config = dict(
    norm_eps=1e-05,
    qk_norm=True,
    tie_embeddings=True,
    lr_mult_down=3.0,
)
Each number is 128 + 24 x the weight over the matrix's rms, rounded and kept within 0 to 255. Layers, rows and columns count from 0.

# layer 5 attention query, 512x512, rms 0.318, rows 340-364, columns 192-255
[[123 107 121 129 128 127 143 141 121 140 121  88 116 120  99 123 116 144 103 114 124  85  88 144  76 138 111 165 144 111 141 165 158 126 139 158 150 134 125 117 128 147 121 104 130 141 120 144 120 104 125 149 127 117 128 119 111 123  99 109 146 120 128 112]
 [136 127 136 137 179 171 105 103 118 121 134  96 117 137 137 124 131 139 111  98 130 127 138 124 103 145 125 104 139 105 159 127 135 141 136 123 130 120 110 112 119 163 151 137 125 107 136 151 113 132 136 106 136 122 151 118 122 121 106 138 104 117 121 138]
 [ 96 100 105 114 112 122 105 144 126 130 131 121 153 122 135 111 152 144 160 122 142 154  90 108 116 135 106 124 114 100 128 159 117 135 134 113 134 111 143 116 153 132 174 111 141 131 123 149 135 123 141 112 122 136 119 127 109 134 128  90 121  97 116 133]
 [146 124  99 110 118 140 169 106 145 120 139 118 124 122 116 163 167  95 110 121 127 102 171 143 171 123 130 125 148 132 124  99 123 115 155 122 136 110 123 159 120  83 141 118  78 127 127 104  99 167 120 128  99 153 116 146 140  69 139 127 125 161 103 134]
 [147 122 124 134 134 121 118 131 131 122 123 121 135 135 127 102 159 105  95  87 158 157  92 133 139  96 128 116 111 125 145 125  84 128 138 126 142 150 149 141 128 114 138 120 105 141 137 102 122  96 133 104 110 122 127 116 113 138 129 164 134 105 109  92]
 [120 138 133 130 126 112 123 122 116 105 140 139 132 148 136 117 148  94  94 115 135 146 157 104  99 148 124 129 120 145 122 119 121 139 124 109 114 105 142  97 113 183 120 138 134 151 104 155 114 128 124 115 141 129 132  92 100 136 124  99 135 111 111 135]
 [126 172 119 136 131 132 131 155 105 100 114 132 120 115 129 148 115 130 140 148 135 148 151 121 173 127 124 148 158 116 107 104 131 106 122 125 113 163 120 108 147 112  94 130 155 120 117 117 124 121 117 140 150 120 131  97 128 103 138 119 133 155 130 135]
 [140 162 152 150  90  98 142 136 131 140 145 163 103 121 117 127 109 134 111 114 129 151 142 139 158 132 109 153 143 136 139 151 175 142 138 114 153 120 120 132  90 106 124 118 110 128 125 102 139 118 130 113 158 147 113 127 117 124 102 142 157 127 103 131]
 [128 110 120 115 145 117 126 173 134 120 131 122 120 103  74 124 116 112 119 112 121 140 168 125 115 120 119 102 146 144 119 130 158 109 116 145 129 139 150 142 152 135 141 126 142 109 121 114 149 140 102 141 123 122 121 109 118  85 112  71 129 126 109 141]
 [125 126 142 132 108 151 161 136 133 107 155 147 148 128 133 108 120 121 140 167 142 155 121  97 155  84 130  95 120 123 121  93 122 131 131 100 113 103 145 143 137 116 134 148 132 139  96 112 139 115 119 137 151 114 116 157 109  99 152 140 100 127 117 127]
 [109  95 104 111 125 146 108 143 112  99 136 119 128 155 107 177 130 112 120 116 141 119 123 121 131 138 113 136 105 151 150 134 115 129 156 116 146 147 128 118 118  94 135  86 137 123 133  98 137 126 130  89  91 154 129 124 136 132 155 142 120 104 144  94]
 [128 124 145 120 165 124 123 160 104 157 126 115 133 140 114 135 136 128 139 124 113 133 157 117 126 134 135  99 122 131 137 120 131 106 132 120 134 137 132 131 111 146 158 118 149 130 106 134 113 104 116 143 132 102 115 152 120  95 145 129 112 118 129 130]
 [119 112 131 126 132 111 129 142 120 147 146 106  84 112 129  85 151 129 130  99 141 124 107 104 109 126 128 153 144 124 134 153 129 139 124 107 134 117 116 147 122 122 133 142 100 108 152  95 159 134 121 140 133 146 142 134  97 122 151 140 139 139 103 119]
 [128 134 140 118 125 116 130 106 138 131 151 146 161  92 137 132 129 144 127 132 101 126 147 102 139 109 118 109 145 138 117 105 135 140 113 145 118 124 140 103 117 158 109 149 125 127 140 148 129 115 120 156 118 121 113 120 103 126 126 121 120 120 148 136]
 [124 103 104 168 109 122 125 128 126 117 135 171 136 112 136 136 118 134 135 126 135 147 142 112 118 136 120 107 126 140 147 150 142 156 144 121 163 121 110 147 133 139 120 126 113 133 103 119 102 159 139 137 140 137 104 152 137 140 146 140 143 130 139 106]
 [127 102 131 167 115 134 168 150 158 150 121 136  99 138 124 127 127 135 118 135 146  79 129 111 130 132 132 129 126 135 143 121 118 100 114 111 156 118 119 114 134 147 170 151 136  97 120 148 112 133 149 123 120 155 164 149 141 129 122 124 128 131  89 164]
 [121 156 115 162 146 101 118 137 109 134 129 129 127 126 156 126 123 104 109 145 113 138 131  90 145 136 128  94 133 159 103 135 115 126 162 163  99 102 103 124 127 104 119 124 138 163 132 121 155 113 129 103  95 137 145  98 148 152 131 127 148 104 142 118]
 [103 128 129 124 120 121 130 156 146 112 128 131 139 137 155 150 118  97 125 115 154 103 149  98 127 157 166 146 152 113 127 118 184  93 154 157 112 124 112  75 132 134 133  95 171  95 153 142 129 115  92 132 105 122 159 140 124 119 156 138 152 151 120 110]
 [131 138 142 138  92 151 140  98 160 116 106 118 100 127 154 148 138 131 115 140  94 107 148 122 106 122 122 150 124 123 142 140 114 134 127 145 128 141 105 136 126 124 117 122  99 140 141 150 139 136 157 122 116 153 134 145 137 152 161 140 115 158 150 107]
 [139 135 127 135  85 114 142 102  99 112 120 129 138  88 155 123 128 159 151 137 126 134 140 144 146 119 135 134 135 103 133 129 121 113 133 146 132 142 157 113 133 119 118 151 116 113 183 135  97 134 140 131 146  98 111 143  97 160 147 125 157 146 127 143]
 [142 114 155 130 129 144 177 114 162 139 147  96 162 148 136 106 107 102 150 106 111 117 150 130 113 113 148 145 115 121 145 124 155 131 148 138 163 129 143 163 128 162 152 152 124 140 146 130 143 123 139 121 117 124 112 145 125 111 141 174 144 146 142 134]
 [149 127 133 105 106 159 147 128 151 117 161 133 119 137 139 161 115 119 116 104 137 125 139 137 124 127 137 131 132 140 117 118 141 120 139 135 123 143 121 106 149 137 150 118 141 135 131 137 128 108 120 114 140 123 168 127 127 152 133 151 131 124 157 132]
 [138 100 107 102 127 108 163 137 108 158 120 126 113 140 108 115 125 131 122 126 144 127 151 139 141 124 128 139 132 153 136 139 128 123 123 132 108 129 117 143 109 133 156 107 152 131  98 118 116 177 101 128 130 126 130 127 126 113 132 146 135 131 138 164]
 [ 94 147 139 158 100 114 120  98 126 139 138 145 132 134 102 134 171  94 121 114 129 122 143  82  98 137  89 134 128 122 116  97 124 133 140 122  95 112 130 123 147 121 121 141 104 161 168 113 142 103  97 116 170 151  84  90 110 142 141 148 141 139  92 118]
 [ 94 115 142 122 106 110 136  89 112 138 114 125 154 128 127  70 121  87 141 144 126 132 140 118 121 154 114 130 120  89 139 105 117 144 146 152 173 104 179 160  52  91 184 129 110 105 137 156 132 111 120 127 179 112 113 131 118 157 111 125 122 115 105 102]]
# layer 5 attention key, 512x512, rms 0.333, rows 340-363, columns 192-255
[[122 125 154 131 160 130 125 112 132 164 122 120 126 148 128 134  92 123 136 118 119  99 124 129 114 133 139 138 145 120 160 152 117 130 137 130 102 138 148 135 132 130 139 121  95 116 106 140 145 126 144 144 139 115  92 110 122 134  94 130 146 141 126 130]
 [111 107 130 119 132 166 115 103 124 120 117 107 144 132 141 127 136 120 119 127 134 118 127 132 112 116 138 131 125 129 131 132 148 159 139 123 145 116 126 135 107 150 169 104 127 118 113 139 128 112 135 145 152 128 152 110 137 129 114 133 111 120 157 152]
 [107 133 130 146 134 115 128 126 144 136 106 139 148 112 123 123 145 163 123 109 125 111 118 125  77 151 112 122 106 147 138 132 109 129 124 133 128 144 144 114 123 181 140 106 150 151 125 116 133 148 154 127 146 121 126 166 112 136 156 138 144 119 114 129]
 [ 93 144 131 152 159  91 123 117 119 128 121 109  89 118 152 112 120 113 106 136 115 113 155 137 118 129  95 130 161 133 121 128  85 124 132 105 127 101 131 116  84 133 149 131 125 119 131  95 158 140 149 140 143 128 110 120 142  85 146 135 108 167 144 125]
 [123 147 170 153 125 125 118 135 119 122 111 145 153 130 128 144 121 155 159 125 133 156 131 112 144 140 132 109 123 123 127 142 119 129 131 145 138 131 155 127 142 129 150 114 139 140 120 100 137 120 131 168 124 139  92 109 159 153 133 143 145 136 134 104]
 [108 162 119 130 132 102 139 123 128 116 148  99 172 114 111 122 135  96 129 127 129 131 132 128 149 140 148 162 100 166  99 126 149 131 154 130 121 112 130 141 119 116 143 126 140 155 129 130 161  95 151 128 146 135 171 121 171 157 128 145 109 114 115 112]
 [136 131 101 170 114 121 148 156 140 118 152 154 133 140 119 133 119 141 121 105 124 145 118 133 118 143 111  99 136 139 131 132 140 127 115 143 109 123 123 140 125 129 133 129 140 136 110 139 135 127 121 108 109 117 119  89 119 122 130 131 120 149 116 125]
 [133 136 147 125 151  86 146 120 145 103 129 164 125 131 120 105 140 131 152 123 147 117 111 140 161 116 137 116 129 126 114 153 136  93 148 133 128 125 128 102  93 105 136 131 113 154 120  98 132 111 115 133 125 117 116 109 127 167 104 139 141 133 145 144]
 [ 95 154 121 128 115 141 121 146  95 146 148 125 128 126 123 147 128 153 126 124 147 140 140 127 107 112 135 154  95 145 120 115 162 139  92 121 118 160 126 101 130 154 123  81 117 110 113 142 141 124 115 115 131 116 154 115 127 121 138  98 110 142 132 151]
 [105 136 110 141  95 109 129 139 139 110 142 127 130 132 116 133 122 105 127 146 140 164 128 144 135 140 126 118 136 117 115 106 143 137 114 128 136 150 149 137 136  83 119 122 126 114 119 101 131 126 113 137 107 167 135  97 149 139 142 111 115 139 129 132]
 [121 138 156 134 113 111 127 113 110 124 166 174  99 111 106 136 152 150 114 107 110 116 150 124  88 139 139 104 152 155 151 143 144 164 144 150 129 139 126 110 109 141 105 103 131 107 155 132 142 125 148 149 141 116 102 121 108 117 126 125 115 117 145 103]
 [114 152 139 127 145 127 121 150 124 139 122 103  91 132 113 142 158 136  60 141 147 100 159 124 117 151 115 114 139 112 145 116 135 162 114 124 117 110 121 144  74 151 145 101 145 103 104 102 125 133 150 122 130 110 123 112 142 133 163 143 118 125 109 123]
 [136 128 130 124 153 147 124 148 130 133 147 118 129 102 141 112 146 130 147 140 129 130 131 146 102 122 160 129 124 121 146 155 114 115 125 126 135 122 130 118 107 135 129 130 122 143 129  90 127 164 107 125 115 127 110 119 124  85 167 131  95 143 145 134]
 [119 141 100 121 107 114 156 144 122 139 119 150 121  98 116 114 125 146 127 104 152 159 162 107 144 136 141 139 110 140 107 141 144  85 135  97 113  88 140 105 130 115 123 115 115 141 146 120 141 106 130 148  96 154 153 118 149 129 111 138 133 132 122 142]
 [136 101 147 142 126 129 157 115 122 116 134 144 162 116 118 129 137 137 128 147 132 120 127 105 108 101 124 136 117 119 131 140 117 122 134 130 131 139 105 131 115 140 169 119 138 142 133 104 126 141 145 133 130 138 130 124 142 119 133 134 129 132 136 124]
 [143 122 113 124 130 109 157 107 135 114 132 135  89 114 152 135 160 124 168 132 144 118 134 117 137 121 132 139 154 100 144 132 135 109 125 149 120 124 121 119 111 138 137 104 118 133 120 132 111 156 141 144 131 121 130 168 138 118 124 152 123 124 149 151]
 [124 167 116 126 125 125 132 142 114 126 127 118 157 111 122  86 140 133 126 102 136 133 130 109 135 120 173 149 119 109 115 146 136 142 127 120 114  98 140 144 106 137 116 123 126 135 122 112 115 128 128 125  97 124 115 155 127 126 151 154 109  85 102 133]
 [ 92 106 121 105  80 118 134 142 123 129 149 119 135  81  99  84 134  72 109 123 119 158 132 138 141  93 128 165 148 126 117  93 149 122 156 145 104 131 116 122 121  97 117 127 138 109 116 130 146 110 129 165  99 137 107 127 139 113 126 136 130 137 112 139]
 [131 130 112 118 141 135 133 106 120 128 143 124 110 110 133 139 127 132 129 154 135 115 140 110 137 142 128 104 145 130 142 117 111 122 136 145 144 127 132 131 117 139 119 151 113 130 147 149 107 129 148 139 158 113  87 162  86 140 105 169 135 141 153 149]
 [139 129 126 137 121 127 150 139 113 135  88  94 130 122 113 157 103 140 124 137 136 106 129 125 113 144 145 114 145 110 113 122 106 149 131 122 124 117 133 124  93 107 122 166 118 115 111 128 141 120 137 132 128 120 115 131 110 162 130 130 136 129 134 125]
 [147  80 101 105 144 123 125 119 116 141 124 114 152 115  98 110 148 150 154 146 131 145 135 119 163 116 108 174 126 133 115 107 142 107 157 109 140 122 139 109 110 141 135 135  87 113 140 120 132  99 146 130 140 123 113 132 148 132 100 147 144 114 145 108]
 [130 121 131 145 110 139 121 127 111 135 129 136 124 158 131 137 140 134 115  93 140 158 111 134 128 126 120 168 101 126 110 116 172 118 126 147 117 123 148 162 131 103  84 119 125  93 133 177 106 109 108 103 134 123 148 110 115 101  99 128 138 115 107 153]
 [160 104 156 116 136 114 140 135 119 120 137 153 138 144 132 144 135  97 115 110 120  82 133 149 126 130 115 136 123 122 146 135 154 127 120 177 106 140 125 115  90 130 164 141 139 142 111 168 156 139 136 131 127 123 126 124 112  95 151 133 141 123 132 133]
 [123 134 112 127 108 116 137 131 126 130 139 144 131 124 136 110 168 100 164 146 137 158 151 112 130 132 113 163 118 112 104 135 139 128 171  96 111 103 143 135 119 143 125 118 132 132 161 103 129 108 142 125 150 126 114 109 137 137 152 135 144 119 119  94]]